From a checkpoint of a small transformer trained on Wikipedia.
Size: 10 layers, MLP 512 SwiGLU, vocabulary 2048.
Architecture: RMSNorm before each block, rotary positions, no biases in attention or MLP, untied embeddings, normalized queries and keys.
Training: a variant of Muon for these matrices, 227M tokens, 13874 steps.
Each number is 50 + 12 x the weight over its row's rms, rounded and kept within 0 to 99. Layers, rows and columns count from 0. The size before them is the row's rms in percent of the matrix's.

# down: layer 2 MLP down (transposed), 512x160, rms 0.102, rows 220-234, columns 0-159
# gate: layer 2 MLP gate, 512x160, rms 0.347, rows 221-234, columns 0-159
# up: layer 2 MLP up, 512x160, rms 0.366, rows 221-234, columns 0-159
down220 110:47 48 66 62 40 53 53 46 57 59 63 49 60 68 62 46 35 48 46 60 56 46 52 63 50 61 62 48 52 49 05 57 47 34 33 59 44 57 40 48 14 51 52 30 38 35 51 48 48 47 53 41 39 64 58 51 53 59 59 53 57 44 33 35 69 46 52 45 58 61 42 52 68 57 42 59 54 54 55 56 47 49 34 46 38 44 44 47 37 55 54 50 28 27 48 82 47 62 65 24 16 49 55 44 74 33 58 46 69 52 60 46 50 50 36 37 61 67 57 46 31 38 48 83 68 54 44 50 60 26 60 42 59 30 57 58 63 72 35 52 43 50 56 42 57 48 47 55 54 72 40 47 62 60 47 68 48 57 38 50
gate221 098:65 83 50 49 69 67 37 70 36 37 41 33 52 37 35 49 46 38 52 46 49 59 52 46 41 38 44 59 62 57 53 48 60 64 42 58 58 38 71 47 57 44 44 51 53 57 36 55 53 57 77 64 40 48 35 35 46 56 55 71 53 67 58 58 54 68 63 56 53 49 74 39 54 33 56 52 64 71 62 66 35 56 61 55 49 41 55 57 66 60 30 55 49 42 59 52 30 47 50 40 34 42 61 48 52 62 30 22 38 63 52 35 51 48 41 43 66 23 48 44 55 55 43 49 37 43 47 25 61 43 52 55 66 26 88 65 45 54 50 38 48 64 39 73 61 54 51 44 44 56 38 30 50 45 31 37 40 36 62 43
up221 091:46 49 60 38 57 57 57 68 46 65 64 55 47 56 51 57 39 64 61 63 62 55 60 55 64 45 52 42 41 39 58 51 38 68 55 58 52 33 26 69 59 55 55 47 20 32 55 62 60 33 42 53 58 50 52 68 66 74 37 70 57 28 29 59 38 60 42 53 42 46 38 62 43 50 63 48 51 39 35 61 46 55 45 42 67 42 54 26 51 52 50 41 47 60 38 45 53 49 41 39 28 39 14 53 28 53 45 64 73 41 48 38 48 47 54 45 35 57 40 40 69 69 46 46 40 47 58 66 64 53 20 49 50 70 57 62 30 35 42 36 58 41 40 47 46 39 41 42 74 55 44 55 44 37 49 36 37 84 54 49
down221 091:74 56 54 43 24 61 45 50 29 41 41 53 44 47 33 49 70 46 40 37 65 79 52 32 38 46 54 37 72 39 59 53 60 55 58 37 79 32 68 40 44 65 66 60 67 48 63 47 48 34 56 44 52 62 67 39 34 39 62 56 57 52 46 40 40 70 45 68 52 60 62 50 66 65 47 55 58 46 59 68 44 54 65 58 54 61 40 43 70 42 42 63 58 56 39 51 30 50 47 63 51 69 64 46 61 55 40 37 30 47 52 32 57 33 57 48 46 33 56 31 39 52 47 62 52 39 52 35 42 26 70 53 59 59 77 41 59 62 56 69 44 47 42 54 54 40 49 64 48 60 75 41 39 62 48 44 69 29 42 63
gate222 110:46 31 64 38 50 57 52 69 41 38 54 59 47 62 67 64 51 56 70 44 54 82 44 57 61 34 64 48 77 33 62 52 44 32 65 51 42 69 37 21 33 60 31 40 49 48 45 40 54 55 20 56 49 44 28 38 70 61 40 59 38 49 79 60 65 41 56 52 52 41 59 59 69 40 55 62 64 59 34 41 56 66 42 54 39 61 61 46 42 41 53 67 46 51 47 51 28 41 43 48 69 63 42 62 69 41 58 41 50 65 53 53 47 40 16 35 40 67 52 51 56 53 42 47 47 59 51 50 28 20 52 30 57 38 38 46 43 55 42 47 55 46 45 47 52 44 63 55 50 60 61 50 69 35 66 53 56 39 55 45
up222 110:63 41 49 55 43 47 44 56 53 52 53 38 51 59 39 30 52 56 44 68 44 50 35 66 89 43 50 61 59 53 27 30 45 38 45 48 35 56 35 76 43 42 51 42 55 60 38 60 48 32 35 45 38 43 44 58 65 56 48 60 36 48 53 39 40 46 61 47 74 59 55 53 68 70 53 39 62 52 35 52 43 41 70 49 50 49 39 46 35 53 67 62 38 32 46 51 43 36 68 55 56 58 55 60 38 56 43 56 45 40 48 60 46 17 67 60 67 47 73 42 46 65 45 34 50 50 51 46 52 46 65 48 50 64 66 44 53 29 74 57 67 60 42 51 53 41 26 36 51 34 35 66 30 56 54 36 34 66 89 45
down222 110:55 63 60 35 53 54 46 69 41 65 59 36 51 67 64 48 51 38 54 48 34 84 61 53 51 47 80 58 58 45 39 63 47 67 37 34 63 31 57 56 65 64 40 58 53 49 40 77 60 52 71 43 35 56 57 30 41 77 55 52 53 28 42 84 51 43 47 37 48 52 71 54 25 56 57 46 52 54 51 50 40 51 54 50 48 64 66 51 48 41 27 72 52 70 38 36 56 44 66 26 51 52 55 54 85 33 68 51 41 27 42 48 49 41 60 36 43 56 49 42 62 52 47 45 61 39 51 58 57 44 67 38 59 57 48 36 66 61 56 48 61 50 59 40 47 51 42 40 63 51 33 33 53 51 54 63 29 50 49 58
gate223 100:56 43 49 66 28 67 45 57 56 57 49 47 46 12 49 66 46 28 45 72 71 63 43 71 54 49 34 52 52 63 63 60 42 42 46 56 43 51 48 64 70 41 78 43 38 38 17 63 53 39 41 50 62 57 48 41 57 30 62 55 42 57 49 35 54 41 41 68 60 48 28 43 36 37 58 57 31 78 44 63 39 63 54 44 33 47 27 61 50 41 59 50 48 44 35 38 63 36 35 55 54 64 40 34 73 53 45 47 45 37 65 64 59 68 65 64 60 56 52 45 71 55 74 23 65 61 48 50 54 37 51 52 51 48 56 55 60 36 40 50 41 42 49 48 37 38 54 48 59 54 50 41 29 61 63 52 53 46 47 52
up223 098:54 70 40 56 57 45 51 69 35 69 49 39 45 40 39 54 43 50 52 54 32 60 30 43 83 58 54 46 35 54 30 39 47 59 80 62 34 43 55 48 41 45 33 61 68 56 53 64 51 52 56 40 33 61 52 46 58 41 41 50 51 60 53 52 56 67 64 22 56 15 38 40 64 46 47 28 50 39 45 52 45 29 47 52 68 59 67 53 39 74 42 37 55 48 36 42 44 48 27 45 34 43 73 56 60 54 54 70 50 39 52 68 50 40 45 56 46 74 51 52 53 37 34 52 60 47 51 54 64 64 38 27 55 57 37 46 55 51 47 69 22 51 42 52 57 65 45 43 58 49 25 38 66 37 47 67 55 44 34 60
down223 100:54 51 58 59 30 38 19 71 49 25 73 52 41 53 48 59 55 34 54 46 29 62 42 52 47 29 48 59 65 70 68 51 41 46 38 37 35 44 76 46 32 39 66 46 55 65 23 40 56 67 20 32 30 55 36 63 48 41 49 52 62 68 45 57 49 45 38 50 59 47 47 46 53 33 40 32 44 58 78 69 31 33 44 54 61 47 48 53 38 66 57 44 67 45 52 54 72 57 51 39 56 61 69 48 55 50 48 53 55 38 57 54 53 60 55 51 52 55 51 38 47 24 51 51 39 39 57 73 56 58 66 38 38 41 57 39 49 47 63 35 43 38 58 30 40 41 50 54 40 54 41 54 47 37 58 62 17 52 51 39
gate224 096:88 54 26 44 47 51 31 35 70 38 55 43 58 48 39 40 47 52 46 56 78 41 52 42 59 50 54 44 63 49 58 47 46 41 43 44 66 45 75 64 42 41 61 50 43 33 57 63 45 53 48 40 41 44 36 43 53 60 52 62 49 51 23 31 37 62 38 59 60 48 54 61 60 58 43 86 49 57 50 55 44 39 67 58 47 54 42 66 54 37 39 41 47 65 44 54 25 39 57 52 57 57 39 54 48 56 49 52 33 40 61 40 37 39 66 34 34 56 84 59 63 53 62 57 45 40 58 61 75 25 47 58 58 67 62 78 48 28 54 23 46 52 59 55 51 57 48 46 50 75 41 39 48 59 44 46 66 46 45 35
up224 093:48 42 50 31 27 53 79 38 44 61 43 58 47 45 41 67 67 49 36 45 58 46 61 79 45 50 34 62 47 45 42 31 61 43 27 29 61 33 55 58 53 55 66 62 42 57 69 61 56 44 48 41 50 58 57 47 50 50 78 49 37 29 36 52 56 58 42 51 39 35 64 61 61 57 47 51 44 46 29 53 48 34 51 61 28 50 49 56 66 62 56 39 22 44 41 41 39 31 48 33 63 44 48 41 32 50 54 55 38 54 66 53 40 35 54 63 55 44 41 66 26 53 52 56 46 47 61 44 66 56 45 63 34 26 52 47 35 62 68 46 51 44 39 45 73 87 28 60 54 58 66 40 44 54 37 62 64 62 49 41
down224 096:58 59 17 20 54 41 46 50 67 48 24 41 58 44 43 36 57 60 59 53 62 61 15 68 55 49 33 61 44 59 46 55 58 42 38 35 61 39 44 48 64 64 45 41 37 48 50 38 52 63 62 53 63 45 44 45 62 53 51 43 60 58 29 45 62 56 56 49 31 56 50 60 35 40 47 61 53 42 44 65 54 43 67 45 32 63 45 54 63 32 45 48 72 36 60 59 67 40 70 53 37 42 60 55 55 54 37 65 71 34 53 38 45 39 59 64 65 56 47 57 57 58 52 36 31 54 58 72 54 49 27 30 36 33 57 71 13 37 27 57 49 61 51 53 56 68 57 52 58 48 44 39 63 60 63 58 58 58 48 57
gate225 105:56 62 39 30 63 32 42 46 46 54 74 45 57 59 53 48 22 48 61 43 54 60 43 59 75 40 35 51 29 52 31 50 42 47 61 30 57 71 48 57 69 55 40 38 55 44 68 44 66 65 45 44 45 51 56 35 58 71 50 76 51 50 54 30 57 57 68 56 53 42 33 55 63 76 36 48 44 56 50 34 45 42 54 64 68 30 50 52 55 22 59 51 70 59 50 40 57 54 54 36 37 51 44 44 57 23 27 47 49 44 48 57 38 60 57 62 62 33 57 44 38 55 64 38 60 46 35 56 53 60 53 43 38 54 51 63 55 26 47 59 77 56 49 61 45 51 51 31 56 45 55 35 28 40 58 52 79 44 70 67
up225 109:34 44 55 40 79 54 49 63 48 53 49 52 56 56 65 52 59 45 60 51 49 54 77 50 66 65 46 40 49 34 51 42 60 45 45 41 63 51 61 49 51 29 48 46 57 63 48 44 51 46 46 41 38 69 54 63 46 55 53 51 64 49 41 57 40 64 51 48 49 19 56 55 71 64 37 38 43 60 67 36 62 38 24 37 67 50 44 52 47 48 56 49 66 50 41 42 36 18 49 49 31 40 44 47 54 38 37 57 50 50 35 51 53 51 19 71 66 51 60 55 52 67 64 37 32 75 51 53 63 65 45 53 60 64 50 50 58 56 52 50 86 32 60 45 54 57 44 67 86 69 49 29 58 41 69 54 78 51 54 45
down225 106:47 52 50 44 50 31 54 48 40 62 48 57 59 50 56 52 55 42 45 37 27 49 37 63 58 45 45 40 23 58 60 40 61 62 66 44 66 57 49 49 50 45 53 57 57 90 58 47 54 52 43 52 34 39 51 36 44 54 59 44 46 61 40 56 50 49 52 44 47 33 60 57 54 52 42 53 42 41 45 32 67 53 59 30 68 37 52 40 41 43 52 49 44 32 29 47 00 44 57 53 59 47 84 65 51 54 38 40 72 55 57 62 22 69 47 58 52 50 75 63 59 56 41 65 45 40 56 74 51 51 47 76 51 37 61 75 36 38 29 42 56 50 62 49 51 56 41 56 75 52 49 47 55 53 50 33 42 48 41 72
gate226 102:38 42 42 69 44 50 37 46 53 65 36 45 49 61 45 63 35 66 56 43 54 48 57 45 58 33 32 42 49 49 47 29 52 31 66 48 53 23 49 61 49 30 52 45 57 70 74 65 42 30 57 48 51 49 59 42 48 53 31 39 39 46 34 36 57 56 39 59 52 57 53 49 67 55 44 37 59 73 45 48 46 47 41 31 35 29 37 45 45 44 70 39 47 51 38 45 59 57 37 51 49 50 45 36 48 55 74 31 43 73 48 67 27 62 23 58 64 41 35 51 71 17 47 50 47 56 46 48 59 62 55 54 47 44 40 32 64 61 46 46 38 60 36 30 40 68 51 41 34 24 58 46 51 37 26 56 38 64 25 47
up226 105:58 34 57 56 63 49 45 62 40 49 74 52 29 33 41 40 49 42 35 55 52 25 58 53 44 46 44 21 62 51 44 58 54 45 47 66 56 70 39 56 33 56 50 56 61 65 53 57 43 46 64 40 59 67 56 69 30 37 34 44 36 71 47 55 35 46 55 56 41 61 42 52 39 57 46 31 44 45 41 66 49 50 65 23 61 44 48 54 79 43 56 56 61 59 57 59 60 40 42 54 64 52 57 46 72 45 32 44 58 66 55 58 53 26 39 60 41 70 62 49 56 38 38 66 65 53 75 50 25 50 61 65 64 36 65 68 79 28 55 47 52 67 62 52 41 78 52 63 52 51 49 39 46 54 36 67 39 39 53 48
down226 105:19 46 57 70 34 58 34 43 24 61 38 57 45 39 36 56 57 56 50 48 44 57 43 41 41 63 52 34 48 65 49 71 29 46 44 44 40 33 44 74 55 42 53 44 62 52 60 44 47 12 45 80 54 48 55 63 29 39 48 47 24 43 45 68 49 50 32 39 68 55 38 40 31 49 42 59 29 37 43 63 49 55 44 40 38 51 49 58 63 62 38 40 44 80 50 62 56 56 59 40 29 52 19 53 51 48 47 42 46 54 51 52 84 36 44 52 61 44 36 43 59 43 63 34 47 58 56 52 44 61 42 48 37 49 48 58 63 45 61 48 37 75 44 34 48 45 48 62 58 45 42 46 77 42 65 47 58 44 44 50
gate227 111:38 37 46 51 48 47 78 47 30 60 60 45 67 71 58 75 46 60 52 54 51 68 30 47 51 67 53 52 78 33 65 51 37 56 48 43 74 55 26 75 60 44 63 31 29 39 59 31 16 64 48 53 41 52 57 40 70 42 63 41 36 45 55 55 57 43 56 60 56 40 57 52 46 69 33 40 59 57 53 47 51 54 34 39 60 46 74 38 35 44 57 43 59 47 54 52 54 55 46 47 50 69 54 41 44 20 51 26 60 50 37 46 59 57 39 57 65 53 53 42 26 41 44 43 49 41 44 58 54 75 48 71 51 52 47 58 70 33 35 58 44 45 38 48 43 41 48 48 63 43 34 45 62 53 67 54 41 64 45 30
up227 109:49 49 51 45 61 36 36 39 37 51 55 66 33 39 62 49 54 45 38 51 59 52 52 40 43 54 52 41 49 43 34 38 51 58 58 44 55 54 34 57 61 48 47 35 32 57 38 55 20 57 50 45 46 39 31 38 65 52 49 27 46 58 42 57 60 49 57 44 63 37 50 45 38 59 39 46 47 36 32 55 32 25 38 37 58 43 47 26 27 38 45 69 62 40 53 41 63 53 71 31 43 82 67 34 29 44 46 50 56 76 55 41 43 29 46 43 21 59 45 39 67 51 54 37 44 63 59 69 72 47 49 50 57 51 45 36 53 23 34 64 48 67 57 60 57 39 48 52 75 47 41 60 46 52 48 66 29 44 24 56
down227 106:60 55 59 31 43 66 46 39 46 28 42 47 55 44 44 43 58 46 44 41 56 27 53 42 58 58 58 60 50 18 12 31 54 53 70 61 64 50 49 55 46 41 42 52 44 44 26 59 45 55 56 42 36 37 51 29 40 46 48 57 49 53 59 61 32 61 33 31 43 67 38 67 56 71 51 44 39 64 30 50 45 68 42 53 76 45 59 88 41 57 39 44 58 66 52 52 55 66 41 30 40 56 40 65 53 36 44 39 54 72 42 58 71 58 41 58 56 45 54 49 36 66 48 47 50 44 52 67 48 67 34 47 32 60 43 21 56 52 40 63 46 76 57 50 61 49 63 72 51 51 53 58 60 37 54 45 59 54 63 54
gate228 101:51 39 36 56 31 37 35 33 57 43 54 45 41 57 43 56 31 51 68 72 49 43 47 54 31 61 81 51 33 60 43 46 77 53 58 59 59 37 50 34 30 58 31 54 50 74 55 62 31 50 52 25 62 70 59 52 35 50 59 57 56 42 74 39 56 47 49 38 38 69 60 59 36 59 58 73 46 58 56 69 56 47 36 41 48 55 56 46 62 56 50 43 46 56 46 49 53 53 51 60 33 55 63 50 62 59 33 50 46 22 52 50 46 53 64 47 36 40 57 47 35 62 47 60 48 54 43 64 38 60 60 63 35 48 45 60 62 73 42 28 58 48 56 61 39 66 51 66 68 28 69 43 51 33 64 52 48 14 56 69
up228 104:57 48 32 37 48 53 57 59 65 53 61 43 41 37 59 37 42 50 54 31 64 62 45 58 42 36 50 45 38 53 69 44 38 33 62 43 48 51 57 64 36 37 47 54 61 57 50 48 48 29 40 25 52 48 42 37 46 36 41 39 44 55 62 75 20 28 57 70 55 46 49 57 50 28 56 28 52 26 62 50 32 43 57 64 65 58 78 63 59 32 51 54 48 47 35 54 70 56 48 50 49 36 45 58 53 39 63 31 52 47 31 45 36 56 51 73 28 48 64 52 46 57 32 58 31 09 68 54 52 43 31 37 60 42 58 53 39 43 46 46 51 47 41 32 34 60 52 57 48 43 17 50 52 46 58 58 45 51 32 48
down228 106:37 45 39 41 45 48 64 70 48 63 53 58 41 39 73 48 31 27 26 60 43 24 55 39 36 61 55 50 40 59 59 36 35 40 61 49 51 09 41 52 37 50 74 42 58 75 48 53 66 29 36 52 42 49 28 39 46 64 41 51 77 52 60 42 43 70 43 56 71 50 55 58 50 55 67 42 38 45 30 59 47 55 55 71 42 56 48 39 60 54 64 50 54 61 42 57 32 42 57 56 57 43 44 72 40 51 49 62 82 34 44 46 24 37 47 45 50 56 38 68 34 44 39 56 34 48 56 45 50 47 52 30 59 44 41 41 34 45 53 50 44 35 62 28 61 58 40 40 47 39 38 41 50 46 45 55 35 38 50 46
gate229 094:42 47 52 76 75 38 68 37 59 51 37 29 57 59 36 58 45 59 57 51 43 63 60 48 32 44 59 56 44 65 36 70 50 68 47 43 51 63 84 47 71 62 37 38 46 52 58 41 48 54 31 42 74 59 57 54 54 49 58 70 40 37 58 40 41 46 47 61 19 51 36 39 39 67 67 55 42 51 41 42 46 55 61 60 37 61 58 38 54 34 25 49 68 49 48 71 50 40 52 59 43 55 44 49 54 54 42 63 52 68 43 49 64 39 78 33 43 75 48 73 51 48 60 57 65 39 41 57 67 43 45 88 62 62 51 61 52 39 56 50 41 59 43 47 56 50 35 47 39 57 32 41 57 42 51 59 66 58 37 39
up229 094:57 67 59 29 49 75 63 54 61 46 51 43 47 45 43 35 43 61 44 21 42 62 67 38 18 48 59 26 42 57 45 42 41 38 55 59 55 40 52 37 64 37 61 41 32 35 58 50 41 57 44 62 44 75 42 36 63 48 52 61 23 57 29 69 44 43 49 51 45 50 61 62 41 38 53 54 35 48 43 43 50 46 48 53 55 55 44 67 36 68 57 45 50 78 65 33 42 65 59 17 64 48 49 67 55 34 55 50 63 53 56 61 27 66 70 74 43 54 67 61 56 62 52 60 47 27 51 54 64 34 29 41 34 66 44 61 44 44 53 44 42 53 45 55 51 41 44 46 49 41 60 39 39 37 37 31 56 42 43 44
down229 096:54 41 47 96 67 43 52 41 50 60 60 44 46 50 42 52 64 38 70 53 47 49 56 63 63 30 56 67 60 70 42 53 28 60 47 60 30 57 34 81 83 48 35 41 59 49 47 43 43 59 40 46 67 49 42 66 64 30 46 59 55 45 56 54 63 45 42 27 55 61 42 42 45 58 36 52 51 34 36 32 40 66 45 60 52 49 63 45 71 34 50 59 69 27 35 64 51 34 37 39 47 52 50 54 44 56 47 48 52 50 41 39 54 46 41 37 17 52 52 63 33 60 42 37 69 33 40 51 52 62 60 66 41 51 60 52 41 54 41 59 46 39 43 42 62 47 33 40 46 46 47 61 42 71 33 71 49 44 67 48
gate230 103:37 53 51 57 41 48 49 45 28 28 43 46 55 50 62 47 29 61 61 41 34 62 48 51 48 52 38 48 56 56 41 49 35 58 31 54 42 48 45 40 42 48 40 55 42 43 36 58 52 23 53 48 38 43 62 30 63 46 51 42 53 60 49 60 50 52 42 35 36 44 67 61 42 69 62 50 66 54 57 62 71 56 57 42 33 84 34 55 55 42 49 61 70 44 45 52 44 60 42 56 43 26 46 55 46 75 36 34 53 29 39 44 61 56 65 57 67 47 37 35 36 54 39 60 66 54 98 37 50 49 47 41 52 86 40 61 43 37 57 63 52 57 53 42 37 38 65 53 17 44 63 57 40 60 52 41 72 53 48 57
up230 100:65 41 42 32 66 29 41 31 54 45 45 45 46 71 58 43 59 37 49 63 62 44 27 55 55 58 55 52 51 53 61 46 32 56 39 61 60 54 24 41 31 51 47 43 49 46 30 66 25 73 58 42 63 46 28 52 53 36 61 67 55 69 40 53 63 66 59 47 47 41 60 32 67 62 36 35 35 47 49 42 68 54 55 37 56 58 56 39 51 47 39 34 51 52 56 65 47 50 52 55 50 46 46 56 39 45 35 46 28 42 49 50 41 48 67 81 56 64 73 50 40 34 60 43 58 40 35 28 50 56 68 58 67 47 75 76 48 43 58 54 55 50 36 58 35 15 45 53 41 38 33 53 50 48 34 45 37 63 51 70
down230 097:59 45 59 37 40 57 43 52 39 57 38 52 24 39 30 67 36 41 47 53 50 66 69 48 63 50 54 36 61 38 39 55 64 62 70 37 59 52 53 54 63 50 78 39 46 55 45 48 50 47 38 64 44 79 53 41 20 75 41 36 47 22 55 64 36 40 46 61 50 68 38 60 48 34 41 47 49 54 45 48 48 28 28 62 75 52 46 48 52 44 43 68 54 70 63 32 70 42 60 54 76 52 40 54 45 78 64 76 53 47 58 54 53 56 48 61 55 60 56 56 53 48 49 56 38 69 47 46 51 47 41 28 53 51 61 55 59 68 23 55 30 56 33 61 60 63 54 59 53 51 51 59 47 55 49 67 44 68 33 48
gate231 094:49 45 56 65 66 44 39 64 41 56 58 43 40 53 53 54 56 09 39 50 35 55 69 65 69 59 50 52 25 58 54 43 45 56 81 58 67 50 48 48 38 44 34 49 65 50 39 58 51 58 78 29 32 54 45 46 53 55 48 30 39 44 53 54 51 45 44 47 65 53 52 53 40 72 48 51 50 60 53 33 65 46 34 49 32 47 82 34 45 43 64 46 11 56 45 52 56 39 29 66 58 52 65 71 59 30 48 65 53 68 36 60 41 37 45 46 52 33 60 53 41 58 51 44 43 48 48 43 43 56 25 44 58 62 41 52 44 41 30 38 42 33 41 37 48 53 69 42 43 37 38 50 24 37 49 46 39 43 46 50
up231 096:46 47 60 67 53 42 38 36 40 58 36 51 50 56 61 52 59 55 71 37 49 38 23 50 56 61 41 42 42 43 61 66 63 38 51 38 52 61 69 42 65 54 66 40 37 56 65 72 38 64 44 26 51 42 67 58 64 21 50 50 61 45 54 47 37 66 47 63 76 43 67 38 39 57 61 45 53 47 43 51 49 46 34 69 45 70 51 59 46 30 54 44 28 62 61 45 68 63 51 61 38 58 72 56 50 45 59 35 46 39 66 51 55 59 50 49 46 47 22 37 72 26 60 55 35 38 58 34 38 45 41 51 68 55 33 29 43 61 48 57 59 46 69 43 73 71 48 66 51 66 53 61 33 51 56 43 55 39 30 43
down231 099:60 42 52 39 41 47 77 31 55 42 58 40 67 52 17 39 52 68 54 51 33 41 51 26 47 35 39 38 34 59 27 65 52 46 51 46 56 52 62 47 46 47 64 59 74 44 55 46 50 47 34 56 53 40 42 41 80 52 56 47 50 70 33 52 39 21 51 49 40 46 59 64 62 40 43 53 46 32 60 68 45 55 44 72 49 60 73 53 65 57 51 39 46 48 32 45 29 44 19 71 50 58 54 14 57 61 44 30 53 56 37 35 48 52 50 44 42 50 59 57 50 51 71 50 41 59 45 61 46 34 54 70 73 31 46 36 45 64 45 66 38 61 50 48 40 45 43 42 43 51 37 51 44 64 67 43 53 66 44 46
gate232 100:63 50 37 55 40 42 58 33 64 69 32 61 47 47 41 32 51 62 45 53 39 38 42 27 53 30 63 59 55 75 66 53 59 49 62 51 44 41 75 45 27 45 49 53 62 49 75 57 63 68 48 34 41 58 55 61 59 53 45 66 65 50 69 25 48 47 68 52 68 49 68 31 46 48 32 50 68 57 41 66 28 51 59 56 45 58 65 41 66 20 46 37 60 47 64 56 45 52 54 66 43 57 46 76 54 41 40 72 57 56 79 36 47 40 63 57 47 32 45 44 55 44 40 44 43 34 45 56 51 49 72 62 51 49 64 43 46 64 73 42 58 49 34 58 69 51 47 44 66 46 37 40 62 60 50 56 51 31 41 33
up232 096:41 55 48 25 52 66 56 27 56 52 69 55 34 49 52 33 48 49 63 70 40 32 39 51 79 50 51 54 35 26 49 44 49 47 58 47 43 50 62 74 49 44 47 44 46 33 45 37 38 48 60 54 58 46 28 62 48 58 67 46 58 55 19 74 34 52 51 19 58 34 41 75 48 45 49 33 17 50 63 44 45 64 58 42 49 54 41 48 49 59 51 51 54 33 54 61 49 68 49 46 59 35 51 66 54 40 53 41 54 48 37 52 66 29 49 57 45 57 32 32 42 56 75 59 73 70 36 46 51 45 25 63 61 44 53 49 57 35 36 48 66 45 53 62 46 70 33 47 60 47 65 59 57 43 56 33 56 35 52 45
down232 097:32 52 31 37 55 59 40 54 61 32 49 49 46 56 56 67 66 49 54 45 58 45 33 49 46 45 50 47 50 56 44 51 19 50 38 44 57 28 35 28 61 48 23 73 60 34 54 25 36 48 52 44 46 35 46 34 51 45 48 39 41 46 44 43 60 57 54 46 36 48 40 53 65 32 46 67 60 37 56 36 42 58 58 53 49 46 55 51 49 55 36 46 34 37 30 54 50 50 53 35 65 28 72 43 49 44 46 41 57 62 48 67 65 67 55 64 38 66 57 42 53 74 47 55 61 35 53 53 52 58 39 88 54 46 34 59 51 41 21 46 56 49 86 47 61 68 50 25 39 49 58 45 71 49 56 68 58 59 52 70
gate233 107:47 35 61 49 48 56 46 51 39 47 55 39 54 47 38 46 44 63 60 56 48 70 55 47 62 54 50 34 55 67 69 54 54 41 28 47 51 59 49 40 47 53 28 30 38 43 49 58 58 61 51 69 39 65 67 36 57 33 45 65 50 40 77 43 52 31 87 31 62 61 57 36 54 38 61 48 70 33 50 47 62 80 57 44 58 35 31 52 51 49 49 75 47 51 42 67 42 59 47 20 39 62 41 71 49 52 45 65 54 46 36 54 47 53 64 42 66 60 52 78 69 47 63 52 54 47 48 52 24 44 51 36 46 43 67 58 65 63 60 29 49 48 57 41 56 69 36 55 37 50 76 39 51 25 47 38 46 44 43 58
up233 101:43 44 61 45 69 35 41 56 27 57 38 64 50 52 42 56 50 52 53 56 53 55 64 55 58 38 57 55 47 58 34 47 50 42 40 47 52 37 55 35 56 34 58 31 54 36 55 43 43 57 28 64 17 36 42 33 47 55 48 56 49 69 51 38 49 40 49 32 52 62 52 34 51 56 40 56 48 35 82 57 50 44 40 54 47 46 47 71 48 52 52 57 67 31 34 32 55 68 48 57 35 66 53 57 39 67 55 56 39 57 59 60 38 25 40 52 57 79 50 13 51 41 40 58 56 52 53 45 65 65 21 44 28 35 31 44 55 50 51 61 53 65 51 39 39 66 57 53 55 42 50 51 62 47 55 36 91 66 65 47
down233 099:49 41 50 68 55 50 44 51 55 58 72 35 47 41 31 50 44 60 49 52 45 52 51 36 42 48 53 30 36 57 39 65 82 64 34 50 42 42 22 51 45 63 50 31 53 42 43 61 63 59 76 73 56 55 62 48 75 59 58 69 42 30 60 46 67 63 59 50 63 33 44 23 55 46 51 61 63 44 38 50 63 59 77 34 60 51 53 45 53 58 35 47 40 45 46 64 48 40 43 29 61 44 40 54 63 55 51 27 48 56 30 51 50 62 54 51 65 57 72 75 63 49 48 55 40 42 46 61 40 39 61 44 67 71 63 69 54 54 44 53 23 49 61 31 60 56 49 46 60 40 58 53 56 20 40 61 39 41 64 48
gate234 106:76 41 47 53 38 47 48 57 45 45 40 67 45 74 42 52 59 63 55 35 36 51 65 33 59 67 30 35 62 21 64 58 38 35 42 28 44 51 55 51 37 34 57 18 33 31 47 28 41 39 40 45 63 28 36 55 45 60 53 34 44 51 39 59 47 54 49 57 45 44 42 61 49 52 53 39 60 63 52 50 45 76 45 52 50 37 62 51 24 39 55 36 53 55 63 64 74 40 42 55 81 54 68 54 46 59 46 41 54 41 59 31 64 40 54 30 42 63 66 57 55 68 51 49 39 71 48 60 50 43 51 56 51 41 52 67 57 28 46 33 54 49 73 44 61 55 53 53 73 36 39 40 44 45 52 41 66 38 46 42
up234 098:27 48 53 62 43 41 58 69 53 49 37 55 52 58 47 35 57 43 32 61 51 66 59 64 43 37 49 62 48 29 42 56 46 56 37 25 67 59 50 62 60 32 62 48 51 56 57 56 23 79 36 44 59 35 37 51 54 47 60 46 30 41 42 55 66 64 39 58 48 44 44 52 35 48 61 47 52 57 31 55 52 67 48 47 59 52 67 41 48 37 40 41 81 75 68 44 62 35 47 40 33 57 44 59 49 38 52 54 41 45 63 52 31 42 56 68 45 37 50 72 48 61 29 56 43 54 42 63 50 44 32 54 51 35 29 46 32 65 40 53 52 66 35 54 46 42 22 83 42 70 68 70 44 40 57 52 46 40 58 62
down234 101:58 54 37 44 65 51 67 48 71 43 24 37 48 57 48 34 74 27 51 62 37 52 47 24 55 32 41 63 52 55 57 45 80 48 42 52 44 32 42 45 41 38 33 32 47 69 70 55 60 55 49 36 53 41 53 38 48 51 45 53 65 54 50 39 71 64 53 63 52 68 70 46 34 71 49 56 64 41 60 43 50 59 53 60 48 64 59 62 38 45 42 47 55 57 49 50 54 43 37 70 21 32 49 39 59 59 44 34 60 49 54 50 42 55 57 67 51 42 32 38 48 15 28 67 48 43 41 39 45 55 53 39 55 55 43 61 55 46 43 51 51 44 66 63 48 70 62 29 46 54 29 56 47 52 44 34 72 43 77 67